config.toml
n_kv_head = 5
norm_place = "pre"
optimizer = "adam_variant"
Each number is 128 + 24 x the weight over its row's rms, rounded and kept within 0 to 255. Layers, rows and columns count from 0. The size above them is the row's rms in percent of the matrix's.

# layer 12 attention value, 320x320, rms 0.0583, rows 297-319, columns 192-255
size [107 100 107 113 100 106 112  95 109  91  97 110 105  96 112 105 102  96 102 100 103 103 108]
[[127 149 140 143  96 131 121  84 125 113 134 152 134 115 122  92 110 120 136 111 128 145 119 110 137 108 162 141 123 134 168 116 118 101 127 145 126 138 134 125  97 144 112 138 134 132 154 144 151 132  95 112  93 122 113 110  95 105  98 123 151 108  98 105]
 [110 138 127  97 122 137 120 133 125 115 106 145 130 144 123 131 128 136 143 136 140 112 133 136 158 105 146  78 145 151 148 163 114 132 104  80 106 137  85 140 167 150 120 139 114  88 141 101 123 174 104 107 153 122  87 153 118 163 143 141 123 156 134 109]
 [139 159 141 109 115 121 133 119 141 154 129 127 151 128  81 114 127 132  95 141 150 101 162 138 130 138  87 134 148 127 147  98 157 145 145  71 141 142 181 116 168 127 114 143 121 150 109 147 147 125 136  85 152 129 136 168 123 122  98 141 113 102 106 124]
 [127  95 111 108 143 107 103  67 112 156 100 138 153 133 136 122  79 120 109 168  77 169 154 115 145 140 117 102 144  90 164 182 157 131  68 121 123 144 156 138  64 160 144 123 121  81 147 115 156 146  81 134 138 111 125 133 164 166  86 160 136 134 137 144]
 [180 110 109 175 118 177 128 161 151 100 123 142 122 137 117 119 196 163 109 137 122 101 142 125 103 140  82 124 135 110 107 140 125 110 140  90 149 137 102  77 132 112 123 101 115 143 148 126 151 138 128 169  92 142 131 104 112 124 148 101 123 155 117  96]
 [133 131 132 133 135 125 130 125 119 122  97 141 138 130 129  90 117 120 137 201 107 127 139 134 117  87 127 141 155  92 129 134 117 146 115 101 136 118 112 105 191 129 111 155 100 123 125 147 137 131 138  83 120 123 123  91 146 124 115 160 120  69  82 147]
 [139 160 108  93 133 152  95 112 132 118 162 136 126 108 122 123 122 123 126 134 152 149 161 153 159  89 197 155  94 116 106 149 120 107 120 197 114 161 128 103 142 128 118  98 108 154 127 164 150 120 100 100 152 106 159 114 110  85 104 168 152  83 162 109]
 [120 148 108 143 143 110 162 114 142 155 141 121 126 137 112 127 111 127  84 118 152 121 175 112 109 126 124 152 133 119 127 103 139 153 133 150 159  96 114  98 133 119 142 173 106 150 117 146  92  94 161 139 169 146 142 113  64 150 141 149 105 105 135 100]
 [138 150 129 145 134 115 128  84 154 154 110 140 101 139 102  94 152 125 123 146 132  98 103 153 114 146 118 108 133 152 102 156 163 139 114 134 110 127 123 169 123 141 160 127 143 106 123 104 132 143 132 118 110 172 111  75 144 144 132 119 169 128 124 142]
 [ 80 112 135 127 139 111 130 113  86 113  98 122 129 120 144 120 121 129 168  66 105 101 169 103 196 113 171  70 152 123 137 146 109 128 105 132 116 133 111 114 106 145 110 167 153  96 176 137 114  99 113  63 113 129 115 152 174 125 119 126 133 129 127 118]
 [132 142 140 168 126 147 104 126 115 128 131 100 138 122 121 128 158 124 139  73 138 104 154 130 126 106 115 120  89 117  98 147 146 117 132 142 140 134  95 121 163 140 113 166 111 160  95 159 126 134 180 170 117  82 142 128 112  84 125 122 112 145 132  97]
 [168 139 131 116 145 133 132 158  98 139  93 124 155 133 131 143 115  97  83 101 130 104 107 117  62 125 133 148 106  79 132 112 125 142 112  96 144 154 168 136  97 100  99 100 148 124 100 133 105  87 154 149 141 127 123  89 144 108 145 131 117 125 154 144]
 [ 78 120 144  80 120 124 152 143 147 121 104 151 126 114 124 120 109 123 184 134  90 149 155 126 124 130 112 141 159 119 109 122 120 133 117 124 150 105 138 101 122 105 127 113 118 121 125 141 145 162 111 154  83 167 150  98 129  55 169 151 103  78 108 139]
 [138 104 131 125 105 128 138 122 155 105 107 150 113 111  59 142 161 150 177 181 133 100 154  91 123 113  98 109 149 124 167 165 136 118 130 137 162 124 136 107 115 118 137 123  88 170 115 142 101 124 166 117  79 131 112 124 134 128 138  80 176 106 134 139]
 [142 100 158  80 141  79 156  96 116 142 156 119 141 137 123 129  98 139 105 143 143 140 131 102 116 107 161 138 128 141 137 128 152 116 121 129 136 120 158 160 134 131 193 128 112  82 105 141 144 134 118 152 134 152  88 121 125 159 128 134 144  97 132 179]
 [100 110 105 143 125 144 116 143 113 108 102 120 133 130 130 115 122 127 109 166 128 123 101 142 114 138 120 131 180 122  90 129 101 125  92 144 111 169 155 149  90 127 142 114 162 107 162 141 103 144 106 136 120 166 158 157 123 148 124 128 112 134 151 154]
 [161 120 167 150 113 144  89 139  97 109  86 117 130 123 155 135 138 167 168 135 161 119 115 140 131 112 100 125 119 175 155 123 126  92 159  60 146 167 160 133 131 127 108  95 181 132 141 132 138 143 134 132 123  94 136 121 108 165 159  98  81 186 161 118]
 [175 157 114 122 146 170 126  99 168 151 175 135 136 136 137 121  97 164 118 106 129 125  89  94 128 148 162 141 125 149 118 127  96 100 105 126 129 116 130 165 146 113  92 133  87 150 142 119 156 102 129 147 143 130 132 152  58 161  97 114 144 135  64 125]
 [137 152 120 142 149 142 119 134 110 138 190 146 124 137 146  60 111  79 118 107 123 118 101 109 127 162 105 152 113 104  87  98 115 124 131 155 104 119 141  75 147  96 157 114 143 146 116 140 142  98 152 161 177 112 118 161 114 131  71 116 128 129 119 126]
 [151 168 117 172 122 147  85 119  96 129 133 130 108 124 115 133 138 134 151 119  89 164 100 126 145 115 108 172  85 135 139 128 136 145 177 165 128 148 124 117 108 167 116 132 129 134 127 114 111 149 116 112 118 118 124  99 122 142 111 183 161  87 107  89]
 [114 142 163 135  87 128 126 140 131 104 106 145 145 116 152 110 125 165 129 130 130 159 112 167 148 129 129 157 133 128 110 113 137 141 145 104 131 154 176 147 125 141 147 122 138 118  83 120 123 148 111  86 103 118 151 111 136 113 141 123  98 164 132 143]
 [117 150 110 111 107 147  91 138 100 107 119 138 132 116 151 143 134 142  85  88 136 105 169  88 104 118 165 100 121 150  98 147  92 101 157 108 118 149 111 148 163 124 128 122  95 111 110 142 158 133 134 105 142 128 102 105  84 105 146 122 114 148 135  76]
 [136 142 125 123 121 112 160 106 112 127 167 151 135 121 124 104  89 109 155 117 101 173 121 151 153 131  98 145 115 134 105 109 151 153 114 154 121 131 145 133 167 151 144 145 127 114  75 172  83 107  74 100 140 131 117 139 162 121  80 197 142  60 112 136]]
# layer 12 attention output (transposed), 320x320, rms 0.0577, rows 297-319, columns 192-255
size [114 107 117 116 109 111 117  98 112  95  97 112 118 106 116 111 100  95 109 103  98 106 110]
[[188 107 110 134 146  88 150 154 137 109 158 176 134 143 163 125 139 100 165 110 129 116 139 154 154  95 137 147 150 136  79 141 104 156 125  92 145 122 133 135 117 128 127 122  77 149 107  90 125  97 127 159 123 147 144 161 105 143 165 109 143 120 142 119]
 [150 167 111 156 115 157 115 107 115 122 133 105 149 134 101  69 136 105  76 127 120 115 146 124 139 121 163 149 137 155 147 146 132 161 115 130 111 146 148 155  99 143 132 158 162 101 125 126 135 145 139 134 136 163 117 160 140  75 123 146 162 180 109 107]
 [136 176 172  83 141 124  86 124 118 103 108 115 153 111 163 113 127 115 170 108 116 137 128 114 116 156 121 159 117 117 133 115 145  61 170  96 124 112  95 112 123  88 132 139  85 123 108 152 141  76 103 118 137 141 117 120 144 146 157 135  86 124 130 128]
 [125 130 124 134 129 126 111 129 110 108 102 114 137 111 106 125 103  79 114 167 159 108 114 126 125 170 106 133 146 144  88 108 146 146 125 121 186 135  93 104 124 132 144 142 102  99 117 135 107 174 135 129 130 119  94 108 105 117 154 148 153 154 158 161]
 [ 91 127 160 134  91 138 151 111 155 103 132 129 156 103 111 142  92 120 120 137  97 128 127  87  96 120 186 121 140 116  98 134 101 140 130 160 124 128  88 162 132 134 115 135  99 142 155 116 113 119 170 162 145 133 178 144 134 116 115 160 158 101 121 171]
 [151  97 132 112 150 125  91 162 142 102 128 135 120 143 177 178 119 141 118 137 117 131 100 117 108  80 102 111  80 126 140 141 162 141 136 122 148 130 128  86 123 125 152  97 108 150 145 158 121 104  96 118 114 116 142 130  99 105  91 108 133  93  99 141]
 [157 128 120 162 131 110 118 127 189 136 142 130 106 105  77 152 120 106 106 194 112 136  90 156 147  87 135 115 114 120 153 141 152 111 131 134 125 125 157 108 132 118 145 157 114 136 145  91 161 121  87 125  98  98  94 145 118 142 139 112 153 130 145 156]
 [149 114 172 118 130 147  83 150 103 120 106 114 129 125 160  83 144  83 156 121 142 164 103  93 172 139 144 124 100 114 162 171 147  87 147 151 108  71 166 119 141 104 121 193 103 149 123 126 117 101 110 127 154  95 131 104 147 143 110 128 104 137 136 150]
 [105 140 108 153 172 194  84 150  96 154 132 158 136 100 167 147 124 153 102 136 130 119 137 124 184  96 127 124 148 133 121 115 155 143  85 142 147 152 112 128 143 144 128 112 179 140 166 170 159 157 147 131 143 126 121 155  93 112 147  78 109 172 134 136]
 [165 113 154  98 113 138 152 126 141 128 112 153 135 134 136 131 140 106 103 127 118 112  91 112  78 112 100 113 167 131 111 138 174 149 100  95 103 134 103 132 104 154 170  97 118 137 113 128 155 108  63 142 115 125 118 131 134  98 140 120 147 106 127 120]
 [ 96 117 160 132 132  73 114 123 148 135 128 135 125  81 112  88 132 116 111 120 165 133 120 143 137 114 151 121 138 106 133 174 109 122 165 128 121 127 134  85 118 105 134 148  65 128 137 128  88 120  98 133 122 135 140 162 112 123  69 130 167  85 135 158]
 [ 98 123 136 129 126 129 121  88 167  92 129 151 118  86 102 145 107 150 145 140 109 158 146 116  99 114  94 130 166 106 113 103 142  87 170 152 150 139 135 132 146 129 148 115 136 135 108 149 140 116 131 133 115 109 106  97 116 169 115 128  92 158 134  91]
 [122  87 105  97 144  89 159 107 125 119 147  97 118 176 123 123 132 184 111 165  72 110 101 132  99 148 111 131 116 155 152 121 160 123 167 146 116 119 146 160 135 174 127 108 107 139 192 146 150  86 149 111 104 111 144 119 115 129 156 132 160 101 141 165]
 [111  92 101 104 107 113 140 120 149 116 119 179 141  96 145 157 126 106 114  98 112 107 144 118 102  98 139 139 141 126 124 109 134 122 135 166 124 143 103 149 120 144  94 136 114 126 156 130 129 119  89 140 133 129 135 151 101 169  90 157 118 104 123 174]
 [121 103 138 147 120 162 123 118  93 148 128 166 127 191 162 149 134 119 143 160 116  91 101 147 135 165 118 132 102 131 160  93 128 120 144 131 148 120 140 101 125 127 160 120 107 105 129 127 158 140 106 169 119 100 113 104 124 128 162 104  74 139  96 122]
 [128 172 166 141 159 138 122 119 139 116 155 158  96 107 115 141 136 133 120 157 123 142 133 124  93 125  87 107 125 133 115 158 154 105 153 139 148 116 117 142 178 100 174  81 144 128  79 136 112 166 121 119  80 122 127 108 139 128 140 119 169 131 124 124]
 [147 126 137 134  95 160 209 112 142 111 169 104 148 171  94  54 141 148 134 106  92 121 195  93  65 153 138 121 111 106 104 105 102 140 140 123 106 157 131 126 137 145 119 103 135 117  90 124 134 129 119 143 108 145 123 150 161 112 115 108 150 119 116 129]
 [150 134 137 152 164 116  98 154 102 123 146 127 152 106 123 116 178 133 159 117 154 152 110 153 189 117 166 136 105 123 121 179 122 106 109 132 161 132 145 149 120  95  98 163 130 116 126 129 126 177 145 142 107 151 126 138 120 127 116 110 107 149 104 123]
 [118 144 145 144 117 189 116 121 154 127 127 137  96  77 138 138 143 137 148 104 143 108 100 124 153 133 152 118 121 123 149 182 126 189 141 111 185  95 108 105 149  99 124 136 126 132 127 147 152 139 160  85 125 130 106 106 142 136 115  70 156 155 105  93]
 [140 135  89 142 113 105 144 150 164 143 121 124 151 132 136 145 113 165 108 128 147 156 188 134 146 113 134 120 108 133 125 113  99 132  98  94 127 132 137 141 140 117  71 164 166 143 115 117 123 111 118 108 156 121 152 149 111 120 135 136  89 110 128 129]
 [152 170 104 114 153  69 161 142 131 143 154  87 113 169 154 133 110 171 132 161 109 101 141 150 161 167  77 141 106  96  82 103 160 111 134  99 125 122  98 125  98 145 155  85 138 120 113 102 148 133 103 139 108 144 139 136 120 151 124 108 121 105 146 138]
 [130 127 129 148 120 148 149 110 113 121 151 103 123 137 103 140 132 107 139 136 104  98 117 137 136 117 136 156 113 115 119 141 200 121 128 121 139 137 127 153  96 136 168  92 125 182 157 104 127 118 119 162 112 132 118 132 136 147  88 129 139 131 128 126]
 [174 134 113  91 135 122 132 136 193 151 128 140 119 171 127 153 152 146 117 189 127 134 163 135 146 111  86 136 113 128 124 111 103 139 112 107 101  96 109 105 126 114 115 149 136 119 132 148 120 109 109 112 109 112 125  99 119 141 163 109 103 102 140 134]]
# layer 12 MLP gate, 512x320, rms 0.0451, rows 0, columns 192-255
size [102]
[[120 158 137 114  89 178 144 128 157 112 185 118  69 126 132 116 138  88 129 164 104 136 127 151 119 133  98 130 127 138  84 105 121 134 133 146 118 148 142 124 135  69 162 139 132 135 111 130  48 130 148 119 138 110 126 176  87 121  84 134 152 136 132 118]]
# layer 12 MLP up, 512x320, rms 0.0474, rows 0, columns 192-255
size [106]
[[139 116 133 138 132 133 179  93 114 156 162 160 101 136 162 121 149 114 114 157 129 156 122 112 118 129  95 178 141 102 160  95 119 130 146 113 114 162 142 129 124 144 150 129 140 137 132  76 106 110 134 116 118 135 119 132 121 161 145 113 122 146 132 141]]
# layer 12 MLP down (transposed), 512x320, rms 0.0425, rows 0, columns 192-255
size [100]
[[192 120 134  94 168  89 133 146 105 100 129 123 147 119 128 136 113 132 145  90 109  88 149 102  90  92 134 133 101 115 120 136 135 118 133 123 129 141 125 125 134 137 101 116 114 113 154 133 177 137 120  86 121 140 121 112 178 153 155 133 146 161 122 128]]